Weights of a small GPT-style language model, trained from scratch on English Wikipedia.
Size: width 384, 12 heads of 32 (6 for keys and values), MLP 3072 GELU, vocabulary 16384.
Architecture: LayerNorm before each block, rotary positions, attention and MLP in parallel.
Training: a variant of SOAP for these matrices, 589M tokens.
Each number is 500 + 25 x the weight over its row's rms, rounded and kept within 0 to 999. Layers, rows and columns count from 0. Numbers have three digits each. The size before them is the row's rms in percent of the matrix's.

# k: layer 16 attention key, 192x384, rms 0.0593, rows 138-172, columns 0-63
# q: layer 16 attention query, 384x384, rms 0.0593, rows 267-287,299-333,352-364, columns 0-63
# v: layer 16 attention value, 192x384, rms 0.0783, rows 128-159, columns 0-63
# o: layer 16 attention output (transposed), 384x384, rms 0.0702, rows 256-319, columns 0-63
k138 105:517507473506471443489484477515456480468499498524538537511479478511457486516490488511467482493506486491509468505530463486501525515530478448466471516485490506504510501480519491549516486491508463
q267 104:501553514507520491459507482481502533515505514487558561498456542480505500493520499502496498522490516512495488462482525477504483503498488492476482531502531496529557520499540530498533515516482527
q299 103:502527478548513499525526540485488532480511501498482517520557537476515489514531482559505504481515522496492491496493517485479481505520497474478484510503496482490532504542514488521486516504473459
k139 103:475501502529519537505549480497474517494477511520491523507503553441506452550469494505513462451537471484561540480531505473462481511496483509484521501477492486507500488507463501517507510517512504
q268 099:533497511536515489509494538481509500491473468499513438510522527495563496518478480509526505482498527454523504512540512510493481524484523466512502525493523490468484497480490514519511525491542495
q300 106:545526480504518481529535488520505501490547510540493474513519508534550491520479439480501515503493513499546526496516542514476480506499512502465463464507474500485466509489489509510472525475496482
k140 107:521519459499471541494567502506524469501520529534499502515507547549507513495491536492502552507510458499503546494546470537496494482491494526531494474478518564471492519466520538476506548513508497
q269 093:519521501484491463517473521475488508498492505538546507505522526492465496496502487487525493499486506502511512492458533484443544538507542530532506521531508489492499471468505556482487492544506530
q301 108:522539492506471461497527542463533538483548509537530504486520511480502491480536461484503547504498488506490483490458518540480528492524520517479508523501491474507540499484483554459490512472490519
k141 101:538525528545460533555523513503506530527553504492549522559533508477478512510482458495490482513497514512469496460522489487508499512521504490505519504497529494477509483470456501445485472513565501
q270 092:498501512558499488505491473473510505497493477475472496512554537493416493515543469507515486495510500498475524488497531504536518479478498516513459571468510495484491484466520557501520508517528468
q302 107:513505483513494520490510556506507485508492493451491529502499502457495513509492491526486452550521507498477525514549515450449490505527521477483476520522451475493504545491494495494526481497504473
k142 104:514457492469466493468478497512512507540531509518467524524472525433509522506518473523502527469511518482521516494527499476510484474508526446518454520460488496450513478515459479522523471478496449
q271 093:460499475497472484483516488448507494455536555466479484504493475464449491497510504503484515522482521522499477487517501438511500512477472502496478489507486482498498489517493489446485511463551484
q303 103:467495530511497505475524492538563505501525550503521468527515480466503495468510520544515514468486508501530454489513482450479510531488488494519515457491498520509515479481444535485487566474507489
k143 104:522522540493512512456504478493481480500508486572483490512500505512500522491503530522471468493509539468482503548561509446500488527495536466505494441477489505453491437523496493527514444493513523
q272 101:468489479501512457493487515513461481428510510514518494516493457534503498533487484487558488499492502537489490505502481505505503504508472495486513534506530525532471526525504498522480561483512471
q304 108:485487531489472487480439535483461491438524554484498496452547453538498507470503528516508535505463469534508508504488494482498494495483468490494501533517516513509491492523492516531498493476506517
k144 106:533473521491459465494479494466514502467464511506506461471492485553476533554502529504514521525457502509487520534535522518464450507492455487509476508525518459507478486534463500500445538451517485
q273 097:513507515510494549482529477479499481465515498519525489506497499536478540518478494486493556486503459458468515488487531514473468488462501497512449523537507508541509493469479474496556495523490558
q305 108:511465495490509488500482497506465510491535497510467497525538497508540495503501482488493509491500473513523461515523538498491503503539484450561539507479492510435528523533520447512532481485492512
k145 102:479495525469486484515538464521468487461552515497504491486495495495508461498496491495477488507511464491505490499492524473471481494491523505587560524491464473468512532509518499508496505504513500
q274 089:499481497525478503504460467479471547560469450464459514454528489515517516496535520486520527538522484521481507467491487559476514510503524510489505473476493474541493461496473482438466490518502531
q306 115:495500457485531492559517477485517514518483492502470486537486519503467511480479482488526491506480449510469480527486514563511485505512494512508492500505520516440500526537485532478464477513506484
k146 109:515507508496495505476529486501516473610480501465476460544513521502475513465500491537515492503514428519522508539484514558450498517525523531499481469460504524496532528491512529482489487493497493
q275 097:499495551486499465483508482516498481537531543464504536530534520456512488498500475526482508501558472508509449494454491491506519478507490470560528509501508510511461443532521522498498471515495534
q307 099:515466568502467537526507486547474495533505581470516516542510484490433500471488506507544514500493442481506483472506502505536526500530476528526516510512491539517480445500533520551482505495482498
k147 103:544464502504494476469531502551465523509508498510455530540495519491438486494472531474493524518528459487486472519478496471461504488494499476495486509512465539525501465490504490513480501469470480
q276 089:486496484523483499525479513493484497482456497539506512540478509512446486495475494456453493520483505514496535486493476478517482522536468483522495513491538495527467501475425494510509458448505481
q308 109:492517524462489511522518488474497466519478498541482514498536497546494504478500513498471517535497543540468528489487513472489467537490505485492503542461476513466497486459437528528462478467541513
k148 107:493522515474471525458523490493491471539488500504506510476517486528532479466513515489429501487525495507511491453463522475497534560495498461492476522447423527477511457458485491490488496462536511
q277 092:487510479488516513497511498532481515518513509536531523474522472501520487499449512505495507527491431498513511506513457511500485443491515527545464452485501518512493523511501494538542499494493536
q309 105:480495471552541492470537470541484489469502508531507501466490455468514516490439493538511534515537514465479485523479495505523493490494472488484529523454495508533509541494501491515484499516531492
k149 108:520463487483526506483469510506518471525493505483527461471481490476511484471504543488478490511465510525464466461485461467544488479483443530536491567481485485543494474487497521546473509491501483
q278 091:478489465497497474502466486509470525498457465497494538508488497491523452494473486491517505484498503433474484546484524494533536542520535484501532500503494504526501537557587498501501509522479516
q310 109:446495482492500467508475510490493490465486492470492497488470506447560484468490533469493529501509434500512471518514511490486522499487507482553519464481531490559506517566523486482484489534514541
k150 102:501484497458476507521490510451532521500493483470497521485489520503517468505481497510490501497444486498470512515477479486525471539517523477480452485504505528498496504505471529495461538470493499
q279 088:515491496538536504520499496497508509506505460521521483527473480486501522462544480534512526496499512467524486515487519514480460517533534500533521507496519463518540552527513503547497537499491454
q311 109:531513533552528472505495459579522475579454465515528477501511494514478524460527475508512497537523491476505514504506522504507485520515509519496523536475527487498468513513481490486466489499529481
k151 103:545517543498513492474493476552483453504471493522547481459515473516497494468492484488523512492507466482520509518478502459521534521502488477480512451516491517528485509436477499482533483518512493
q280 087:450452492485507472554502479489467492509514505509453500506478484503509526488483464475531491469514507479523458515434491500501497493515529496476478519467518514545534516535541481487540515493480498
q312 111:498519451518497472488498496479498532499520517540482506525503508505477537496497475479496490448507500518508481503485484464500482516535505518489454503520461508513528474531530479534506511539482514
k152 102:500474518540516497457513513462525541530507483532493544504459496454512474493571508471507483497515502497515510516517488486447477557496532506491487510492504527496506495528523478516477502547508533
q281 086:500536466518520455505490512466459540549502508470495540505498495510481491486490467479516521471528494503518495478491488490535536516515519479495530541513497533499507482510476498501516500500512484
q313 106:472463489495541477532473517457480528510472516473504517511473493526491499481485491502510489481496505525488545464461531524502495539464497496503486495512483455495523498536518530483445527533521469
k153 105:513485517479487528532523493525469501538471488429508516478534479507433499494509521478516501469478470489511483533475489491501453494540512438463479541481537507528480490522496506501481523535517519
q282 092:494495506489516468522527538493528503494526523514500499515480453476511475522486521526500502527524500488470473482491469498528484525481512514512485504498532560483488486497491460547459507515512533
q314 105:503532508507501479500492498466476532471495527497431488527473467514520500524545498470534530477513508489496462499566474537519499505504537474463526482502531530447521484499549547492513487500517493
k154 100:525515488519514510485519459503485515505522515540446539500533474519487511509513487531558484480532512481486465509515477531539472472495508468487486444528519509504523507525458545462467507476478516
q283 095:580495498479497512492481504489516492534521524506551527507528505489541489508485473474496515474492525494514498493507512507490496505515478492506491484558478473527576507538500496496502508543506512
q315 103:505508496479483518538468458479495470488511482515500482498500508455470497509573440469529492484532523511520527497472522521508453525500490483531499531554483438548495564464537516473466516501486486
k155 102:490536465507518533553452492491480495483503487516518526545500489456487520513571466453501507544490538492497522511485523477477481517500494518505491487527499464481475525507531484525465525487503436
q284 087:521464565505527536510565550469535517463452496513509480483496490451500475513509492512534439570495486533485503551468512501516570487499481485495536472494465463508504496514489496474475486494513494
q316 111:513506557521551530499512508510496539487462515509477480482469486517495517517510494491478465488500478443507487490520472502506517510532486531469542530514456462490509523492492510455522491452496503
k156 101:520532500514507464493492498481525506507494473503532446533498461469522477453512483490466478525516507513500503499524469493499533541485477537497507511505486474477479481504491533436493465479507459
q285 097:492522464536460526486498540502514524498533469539488462521506487523485509547466449491463495480513501511494498472500508526492509519504496450479540499515489440495523494500470468515486478466511490
q317 103:480519532481499496473534452506444466461509513526476500530511493508548497512513524513512533456498485541492476472531473539479450513536494506534492581506509517512504500494502489491515508489481496
k157 101:536496446469465484501503560471515499552511510500502491556492492474484520519485538496508472519482508465472486499482537517489474537497471465542509483505513511517481465506489478524506521498451540
q286 089:517564516487547517526492525482468495548502506518477494434483488535534511548514496497500526508489491517500521452481503521482499497471491511491515509479482489512533504469507511482545494536454486
q318 100:528524518493523492527467484467461513532498515505466481522442438506533526487464520498491502486523541519486470495527509483505471533484542480523491528490540515511502495463516510463532506509477503
k158 097:531527545458521487485494470531497491516509509504499479503500446521513497463527450523474514486486516468525467548525511516512481529494507475530501514484471504525508509482541492500509501558512513
q287 089:516497521480491517460493515511503531496479429545508454504569504513544532504452547511497496515526457480464479525509504505504456518479503496538480514532512475512470498496507520496478521521544527
q319 107:459499525484543490453474513504488534508511470512474476460525523470511530476482483511504462526492504472462470451492532526477488498488502589471513484500479487472469511489498538513508561490532509
k159 101:517530505475504501513530505416443528466495520524506477514504515501491512515527501488502501511488558508501509477482518513473501465519474501549542504494507498481485527504535505496479511468493538
v128 089:516520480544477520498491488509484514482506487484474518474520510535521455522502459477450532483513494505522489471472516548512497458521499471497479488433510468483487503481497537469517521491472516
o256 079:496529471502505507515494507465480536517528505532513497510484526481460513506478489553503499499497517503503525512475469512492495518494492502496498510519503469487541501495516503498512508517499495
o288 118:482483527460491463513516488508552509475486504457454547543492489505524502490517494499480463507484511484484461485533495471500500480484512515496510476506473502560500472520478474470471505523531518
v129 089:493525501450484462502479537514502481500487496508491471527517527542492482545528454524483455567515496469498494537550524514499490482462505512498501532529475448483518462505434508502487469519541504
o257 077:440444534484488477474484526439474457510546501518473493466547507548483526529526503495493501543463466495516510507477515515509491524496493463496526488541515463472523495522526495509512510517496499
o289 119:537533474513538534507473503496509521453457459463517555491472471478477499465462527458500504477473499516515503497503534493492459493521477529483454475465483569491486481498510534508516477462480516
v130 093:510499474481510489515494557496521471534516479506511468506479474509538452532533495456511523466498502482519496531485538490513505476481516526516483466520553475494465509504499531506506502470479534
o258 085:522502466509512511479475527475527475524509454530455516490492457523493533503490480534534515494463559514476494485489473511505508480486555517490500489539492513509487491500475465489500516502535457
o290 114:507488537497495506498484443534422533446490524500480493492491526456510529501492528500493465503537503519477507509546509488510502550516508458503518537461496477452504492468527483506495464520498508
v131 089:482532501464494507493509551491545506539485490539484548487481508493486487478489516506528472501480515510459475518523518442507498500494495503473494478495522548521500530506562513488484476525488439
o259 082:512479531474492516514492509483523483464475556486494485493532514529512505536490502501512543510482489533518532487463504496543486495493471529510499508512499458535513430498527546432516510496446472
o291 116:496547489529500513487520475547467516526549497482530459471475538518491499487480498468527487506542522508491514522497489532504519511520535522518532502511495500483512552455474477529518478461500545
v132 087:500526493478492514553543508523494506506500497485523497493491462472510509498434505484531454503483441491508492496489554542516480514541484510502505504534547487493525457482457515503511498517559461
o260 087:502493498546526529514516500542505497499480508485489483494516518514524525496500514507499521517491493486518495455501451474488475524473519491546530547510522508537511516511473487503454473505511507
o292 112:482498504490487466485501506513485508483503518482470527518463506490519514543524498504492521510521539518444509461495526517492452509492466492468464466495449507490515501484472505518519495490481516
v133 086:560458496503483534495504522512524526534506489479508476478507497487462521526537487490524457457544462459518481506490482518512512486437473536473528477550493479475497538517531549537512521515544476
o261 090:460493517545485481515503523523471458484547514491508497508527479529514503532528449493510534514510463469440512481510482522505477466528478498537509501479507503509524529481454492486493483496501470
o293 114:511498491450468487514511458500504511470450523518488522516482481503540482480477527497494502509493513515556500504522490507506468516523527482500489483519521500500473447518493472475467482509472541
v134 093:533521484484470475485504504525531505482510550504528520509461510498543495508477494505484484524499496470521462478503521473476524484458453528464474509501508462483510504469486451482491480509506514
o262 086:521457518474482484479500477488507486556521520483496489472474519468495571508495425518526488499506473523510512508542482503480474485533488548499564494549484527516480505504509493488480467509510457
o294 117:481522510504516529508509468522512528508480455494473447504491496515477446489497502474505499479498523491497501470458475507479532524520542478484481523491481497480528486519518471551517516449499563
v135 084:493480493485529493516484485520486508516493509514479451514478483495481516468497522570519498512538513463479476502496462518527496503509519526524493520485489494522497506517517485484542516498501514
o263 084:465515515492480504486473516491501487477493513520494519541484489471479529499514498487499515496491493574489474500515460486495475498505494442510469430479491470491498477467488503478476531477489458
o295 108:482490475484508483516491531520524483458518476506506454475532492540537494529499526497451490505481495509509526499521498536480498476520499545498473503549529507523512503503525467543494507519503494
v136 087:491530503466470509520489507444498444463504507476533522518508539492522453479472481530515497533474447490497541496485539502484472524473541551453528460523489466502528490460533506502487494483490501
o264 086:533490517469514486491442507507487486523491489522509524528504521498506498501477506533482477522467502492500460445524513484486493475512461477516525533493491512518466538480521540507506544500492490
o296 113:473490506509463490516550502504494507500534468519508477495478480533474522477510497458528491483541495533459507514468471523489543499504463498490473489500529481477498469512511482507506491506535466
v137 085:458520513491502524546460493499534485549537520493488512480508502505514518495539567413509543477464500496474475471515509462514493471480496509504482549528510501511483485481495519467490501480508527
o265 088:498464454466513444529528507524526522479498503482523526538513497481451522520524504479497482557531476539559477521519509517507487505510467504520503451487526467494505492535524509537523506518506477
o297 109:511511524521460533489505510476474490485507473568505497463503512515493493490462483521504505469505505538473510514485487497551534483530505489488501512520478546492494527482470443504477510519463479
v138 099:441506531529487519505521472509477475519523485489499511493493444452498447496537486499517525486505493493493494501460493480496503500540454479462527505514506493516502540523516545454517523537489491
o266 090:537493494480490508524474506482550471513508479502499487558486536516540485543500481518490535527483525474525525507545486548487482536525516558455487506510493489499506501472477503513497508492510461
o298 121:468504489502496471514511494533492508505494534491508505481532511509488501469506530525507467512494487534480493539481471501555528483493509492550492509496522496502450497507506490536435480502527520
v139 090:490518483461514506545536504506474494518515518469464522499476495517528469494477506542507488512511496496514526536487506515516490484526456511498521518509533494474529487513528487511469470483493522
o267 093:474469530468537511522492495457517450541460475491476535556558517504488488507497459494522477494541497501443514480468511495482540514494551483525508513552440445495505494493486480500449482520487479
o299 107:510499476505461487473527501520505533468531526504484449501473480529491498480545549527457555502477501494502505480490516494463491490494482481476479447464505535501534471472480504524570489519525507
v140 087:454542491537495487522498484519507539462492509515497512506514496463520477477484500503488500508463471491495514489485505542500470471499524526481497499491488484520522518486514519542524519499517515
o268 083:521486547538504463479480476462519469504505536450490491504474527503502521544511486471525510525545512510516547537545544472519485506499463501496487477489457476471464502498556513467504512501505454
o300 115:517477485484500527498526528497490432528493522543528498517498468496503526478545509493492475485515493470497492483460482508467487460498486442522533505507520534488469504519479497543528479470537519
v141 089:455488497502506470496501500477524543518517467464479457528503475527483442499531469534533492490506472437497521504487501531524500524514514475499510505496503497514494476523531538524489483545474463
o269 084:508508479485501507486486517486506472459545492507516519475502486507522501541519504530543474510459501525480519473537511513490498515544517503479472425494494513503487543474518483483491516491495487
o301 113:508492495483493496515529484548480445525483561504491462497510542509517571521465477515454512499484551490521471516502454467474470488439452544532496481497537517502494499480456514479472494474495497
v142 091:467512502522522492533545536485494581508461539495503478515510490498487473481510515532463527536505506547492498491511520498504492516502522502471478497487489492476491511507478489467485478483497501
o270 097:484483493500476510486518482497500497495568498508483506498495477490509517545479506484510533472508502463464485540512506501482484435512536540490522437451482517498478484450471487479494509538490469
o302 107:518466478489529474522459472522554464523512470517513516485513505509509498516499445524527456504479484490542506475530475506493472498526442481486485504527480518463512556531546520514469546512503510
v143 086:507475471539512531492472516499497517479513519508491481509476507514518497505502483530506492515480487534511567501507515479491517468509465497534447526466513523503471540510494491457497499516518501
o271 089:495497457515494521476499508498513503534518504514470495492523440501486513520486423493486512491506475511452493498497465506506456528525510521539502509521513530482480467424498519492499503499480470
o303 106:456504489472495474489518502534493456488470498457488499452516529515476472470537534488502486505485525476514484543481504497505550477497529498473535449489499494518511509529499471492527501498523480
v144 093:542500486446498516487488468460493501524484493522517472492508495498469503545519498523472511531533515499446530540534492486466480516512503464503481476498510478468556506441488494451476545497503546
o272 085:520524553551494537479507501490541467501507498469463522514474531500495515555460497483514535517487522538534521530459481508488504493512525472490532527480482533481477473501467517507528513505442524
o304 114:491494476508496516540502476511494490513499536529490489494490512484466497429473538511509479471468494503478470466516515546546513494513515522481498491512544514555449463524537478523476456493557428
v145 089:503519497489511515482514490502514506541474476477502501519482522440554504497490504478518475507489498482465494498507495508483459502541473480487491516502517481484524490456522461447506479482541554
o273 082:538496474507502478479522481533491522476491505465499497508442500516482503452513556511505531500465517524501485498433548501459515500489477522516482480525487523488492506499487469512476514500477504
o305 115:483498491502481525567475475519511480481497486528500480498521484498480528513509431482496518463534454504482525486502443501544560473498510458517504456516479516518511453495496503560479481495481483
v146 089:455489488477494539498483543496494503443496497522488502472502485531509499499481498512492498516490449456503544574514478482488489513509524487469461506495511530503466471454508494542523466497514541
o274 087:500514503469561471486547502495498517544534528514517505503519534474500532573496487534510492512482540491528468470468513495530511505531503501463487498512483491517504503500500505466488500484505493
o306 110:510527498538495486468502490501437494476453494492464499457493506484521471445500485457522502471488460537507474518505485524518461517446500515564517516482531526516506494547490522546522515525490490
v147 089:508437486489464482527531490553516494545486495489474515518531476455468494462511526453487487480475460498483508501499487518471498479507466499448510500508485513501502448544474523440506488498515511
o275 089:499499514510501503447501512535508511459453492504533493455517530493499497513523553497476487490498539501506453454487553483496515515489557482472446499536495518535500521486514531528516478512495514
o307 112:471521553496507506559498455473520500467528528501501535499509476544540515532480513501498529500500506486483534521525478542503492512533488507470490504459514495502499488516517453513507519477495507
v148 089:481518516504477530522474470493496498507476520481519508466498456481467530509519503507500495498443478496487503474497489573507525535484481502498547491506497504509454472498448530478516469470475467
o276 086:516507486509470479475511515511494452521524514528497513470523534492536476526456474521475500506548516515483509512496524482505467493479501492511515593523479544519510493469495477526473500493500472
o308 121:482512508478512523519507519504534518491526468491489487544474495501462536540520530467496497479482535484487471517515493502491480477521504531513484467486520459501520536492513514499497539576483535
v149 091:517472506483540511478517481559531477504495463453506496539494491519495534476530489470513481467455508500546545468513506502495489501481536502508464476480505471464469472491521453529472450509489524
o277 090:473530498531514491523530506491519521491534517498489479497452521488482481541481515451541491510500506500461484491458504467543486495494479497523501487506477527513497555515481526512518514500502501
o309 115:515518480474487494482456468520451456503465500537534471518498463477526507522517513526493503484509489502538494528527489479500516546499484480463516453487487514543510482448546490426497492541522477
v150 086:505521471494496474497461463482498449510507499452501530492478529553504464500512480488461476501537500498525524477498475508481531568486533514494480497487529514524484496532514457457515468526527500
o278 086:545477495514478494517439497535509479457540512484470463495535509511491512516498492466512478518510521525526464512512428480496462523493473534502471502453530547529488499504499494497489512485524478
o310 113:463514494462464529488506504495485523513485499511503451465505483468535527481518506528464525535483519505484485514550509542544505476536515528522486551498488459514516514489475504501473484472523524
v151 087:523531457470485497551496484503510459596520518477450506494491484505488534503505549474490503519506491518517504498518476485497470503476487537494465508499508462511462493511478523537520497479547464
o279 086:444492536524531530515506520497535466486483513535469532497528507512493510491512521506452528507497525506482479506481489485488473505518500507518460524503492509482516435486530507450506530549491496
o311 108:474515510467487476483509524515485555489476517498530490556485549500520526499489460525483490506521516479510510484494520513519486509484487486492548487518496516516527496491452514509514510488485535
v152 083:530537521521494507509474490468500523505530508490519495535498523476505467485505547528454536494495477480534498449499438519483478498491511516527521545517522500494503503488443528498505499516489515
o280 089:517471501494495530498535544546488504478550509500497524470529537514478471480512489525534475528475504531476470498462464531526507495521509518508526527503500512510475518509478494511513476493519478
o312 112:479488506482452444519524495510503470483501476533499507522450482482505539546470480478482501474485497499527520502511501504491454444503509471468495504518511480442506497499494520457460501492509509
v153 091:502538527512500554505518537457490495494493524514497514468531476539441484471497526513472516500502569484487505517476502459544455484527487493548476507535488467495511484502506479459513489542447518
o281 090:536514529489511493546505494525523455527531502493503529447486492470497563525523456547469475495545494515511532507487490510479515496507498506497532458497520517512532514472491505506478518525525464
o313 112:487474461539501474448506515478492516455514454522508485548498494464542471506543500457512532479479477468520465484522542536528482506509509492468487493491504512487505530495482525539517532463516542
v154 090:492468462538517469506513445544507522512507509500520503512495507499490501462513501471521492513507458521501518486525521541491518481517517517493430478465514573523484529435506472507535510506520492
o282 090:496482502523551492491516531454513531503513526450508495485490514521503451489504530499475512506519551465481496517504529495506520492517507559465517457532507459481503468502486493523485485462484450
o314 119:478520534470510528511483535492522459506503505493508473501518518479493565556508480495492464495500547523494506477484501471521495519523486457517473520504490531477502505509507486477482517535501502
v155 095:510449534475500555498456468497532508511539497493469494540489485486513495485490528505500502489491527502518511513456524450512507506503499552446521494512530529515482499464503506490501488520507466
o283 082:495517474525505501530527532505512512553478527499497519487479519496507450510478495488550543495519465533526521531510447471514468496482504486498513499527462511510494480534511474472482521497487532
o315 119:518558536480499476493499473517493477479488509536500538483533520455500542502504487502488479493527496494496481490496503534524534491488509497475469468473505497479507507498485490520508470476506524
v156 082:520484528470525461482467512480512491492489489529484503476508549491495519522515429475468535534487490542461505481482501523472506513530515521467500507489492514488538485459488468498520482499501486
o284 097:521494493441526486479477447516489510491482529470509515499491486515527441506486558514530525523511494498532476531521456501518474471456502484517507450531505513527518554521581509502492510530506518
o316 097:503509473498459521467497507446467509508499480502520478475505502488491516473497513497478477456497486450507490470437506480513503477486526489474528449469529460474488504500500499534465513478500486
v157 093:518490505523513489452517476463504477435522464500518488459504508525515503472488498506464467545515531496463509496519480518512481529517535445534491509527461456481528513512525510508509532476505496
o285 087:482486461488490483502468527492480501520506502470459497496495505484466536497504500498476520502497495494469506501516449504498467510488491500512462518512481513516444467493491451489474450482477507
o317 119:534506525504537507547534517506486494480503497483559502526495476522510518489443501502526478488492484480523481500455568502494520482501506546495564477513504492483514501522503505453498525512525462
v158 087:517490478544556560546507532486497486483475477457493509540528495530527514539504519483505502512518477521496523506531539527497486530499494512495486509507430483484500505505529473497501530512475431
o286 082:547502494488492453495502527518516492430550508545480495519507501454507470543515460510519473519525533495484489515542445531528527511523518500524492519498523513511512475478434456489464483459507538
o318 116:490490564512477529442529504499501521507476493521531536499467457483484489461513528507525477514447509460550476499440516484496514452489505511478536476521489504547490474556511528543502482501550514
v159 086:492507510513514527509500486530501482471517505468473492534496453533482508487510526546579472486510513474494517509478461531507511468525503496511509522511524513489533518524513497446542495482496506
o287 086:512535467529488491458538520434461502582506509524484481515523495514514454460493484491439485496492495490499490503512500520496497529545503482496486491490500509525530475512540511480483524515495489
o319 115:475467492465504526517498486517550509497452490527514527519469507459478530490508528447507499481478480459483499499546514466522497506483470488548517483508483489491458487505519506505521479531536524
q320 080:450452483500541512510497476475495488483508502454484499458457554508479472513541491547480509503529473486547493492472514487516518495528481538510544466490526483473482501505522453500504507479547525
q352 104:409497522498525536469563501523528453541513545497472482482521509471446527520488466526506501498509509509505470475464484540512492495497504509504533498497505504507537510528483489522526525473486527
k160 064:525502508507482503485454502522450480458490512501477497545471469510524483493495479467499448483492524500464480481512498473569535457511464489484499523497479485519448462504509505512495491516491472
q321 105:511504561515516511477471532535480478545489495512469524447494508494469499470499494502446557526549473489511514484517471485482501475514489491511476506478440510482505490522536474487470459532545500
q353 156:504520512510505494498489474518451520543483503520479478498534529569504508425489517494475553485559514525500534471515489507490484464477487483535488483475498506498476509495495505497432502483524490
k161 092:479480503506519499483514534476443529532494502493548509532496518524515474487478505498497472494489480479509521459542513515476499496474481534509498490476553519489488496543523480513498506493465472
q322 081:524512467508499494516532517440516500478488484562473530506498479532524504491505503527551483450471494565546536544517528508522515534533497516529512512501514493535488480472510478487551502505482489
q354 101:528482463492508480482511511485544467467509479487527512457476478446475555538509506504505452488477482499483490507451536454508506510522507496509536493497471482483496506520499474524510464516464465
k162 101:451461500508532509496489502485469508512474490498535522518525473546519487491483520446501464477514477475495503453518532512482537465475508519486488519502517487495478550554526422508501502460471478
q323 087:504499475498495483519525495514505513505481530481473496511526494527460545497499497498530479520470481546499547497503546501495551478494471478481485468530503540489484492532437533476475458513493507
q355 103:538462474490491518507466544466476454531526517501495496480528519523536518481510534524503528493500479497499481513514487507532514546520484495474469518551545496457522476494479468510484485486489485
k163 090:543511509478533552479489479483506499540538510488546479475503510506517525515461491500506444516465544521529493474509462520498503513506500502536491515470484509502506495514483469486452501494504502
q324 086:495504492507493521495529531501487535545487488536468502531544497511479499515527478508511525462501524499510539492479526482458464503495496486484487520536477522495480529479454537489538490549476499
q356 112:513513523550514487513484540509547518499533487535541508505494481464488435494517442533478510522499488475525527488488483497474481541486483495508499494520444491469477507485483502506494478539447508
k164 052:487501538506480506532525490469502521500473491514458473486487493493486492523489526464493483475488480485532466519536488467518547497570540501502522522487501526535487530514488443519516495470516507
q325 077:500444481513503522510505486503481433503499454477508472505471537485510491458527524504501526518514508485524511524522492465519486463491519514505510479508521487468522475527547537443510456477507500
q357 128:504518473489521517520512492512449510491487506483510512512493510535510511448505523479511541514509499516519525515541512498535496497442483508512492499484546499512477534494470525471480507446503479
k165 091:527524467470475443481488520497514468498474455502478477477529498490480547538513534509504503461523487514462490492460496468547493478551551513522484523513511492526512489470494491487463499502486502
q326 088:494429450517504512516493475524502473522534495505470497493491463504453483510541557505503513503521524487523511499485521467507456485510528497517494467499435483502524533492490506472457525517497472
q358 113:470504453500524525507495480490520501529479535510501508511525496519462497499519517497515494505514459509521547479502528493489477485501496501530514435529493446546520510478476512464452541523473479
k166 106:454502502529540568512474482458523517513504519520531515528527462511549484480506485470519491509503523472502481478554515549455501471459482501495499491487497501459469544534503449513510498470486499
q327 102:463541516444485506494507522468494522534521523501473536505498516487523487524497526463506497492536500522416493482528498523523555503538497521512512505536506501518500524531490510512537482491501514
q359 089:459533485538487509495508462510516547511523477445510496481523498509532527515540510525514485467541522561491496483519495484516516505532483495449479538491516467511503449508525454515488530511520534
k167 085:494509487481468510467487516539526433515506508511445480504496473512486487511487454441499480506556486511499488496507474536443566506467521508486492510478493489511480487517475518522486491524514543
q328 089:503485504521481473533481502502507517532496523525452509520490504461480486481514532530517529538513519540458509490528506481534473486525493526510517516473530491486495495521507509483532491507503466
q360 100:484524486472530495502511479498522523494468484504498552502489519493512485502538502521503521485523488488510499496538521471515513504552494516504520495514531509493511475496484484497462507495477522
k168 086:451469555507466491495471483505490476492483471485505512540468471502479475504471489490470491505423495462511468490477475495503512515508532541468497436505494533462487521522453512462542527524495526
q329 097:506522500499532547486483489510509484488507488507478479493478480533512496485537502451479504498537504487505517501497501507483495485484481475499497562442477559505461534525474496539505506514486514
q361 099:529503465491521526474505491501495509501534495493503523483563499481492471482522505497478478502544536535526487521483475457481498518490501469468540518484468497567508485505444464529556512516482512
k169 084:493505536500541503503502484507489546511494533457503486475468462522539484481484490485516456490500511531443494472504468467489517488493486490501530544523493503493480501456467522441548445485508503
q330 091:496484464477476547512508522470499469521482513457540491506550498475507522535456452538488506502479490493531518513493447504489507536515498466469489474490465459507507502548518498528510516515510446
q362 097:440494438521526490551460518529496508493511514480526497482490481486507527494531504509495468509518486506535492513479543506491521482560510491542527468512477542503514463477468482536480497493547532
k170 087:497484479487530464515486505467452467523494512468523504529512460502457514544471473478508531493509454479519520532560460497531536479489472527547554519469491516489504523507502495496452484500481511
q331 091:504519500510460487525473491484493497512499522514472544532455443493497514498530459469497484508519489531494515481521475544556470478494480531525485536515534487468478482506497498506525526505536517
q363 090:508472490510472503537497502495495497490517490488487508510518473525490520500516504487522493530477483504508492485525485495500516491506501479526509465507485530461505486525489557497499529567517512
k171 089:495513463530515513502541512454473520513520509476512517494504511521469475504500435491507470489495483476494492494472465460477549497492482459527547508508550529446528504519498525487537475448489471
q332 082:490517517504519460502476476480487500510441517453477524518534521457531502511485488526503550519504459501500485498487515488510556542524481500498445474511550479480510472498463530510484497513513468
q364 107:500484467439524469487466493467509480472550505487486529518507485473485472479532480510470519530465498480506529523476511496527454495454474507484538508581515521518518502460460505504471500475478517
k172 085:538502500488472504517524539489494450546504503513520511534523529496513529468494510484476506503464518518489439465497505521485515506508486471453451512498522510470471509457522504494500491495467483
q333 084:454532471513481497491531483485503499546475499522547505482508480477506479503522461506506498470448523570501496530447487514531517488499512498476511498502520462492518518522562495504501542535482505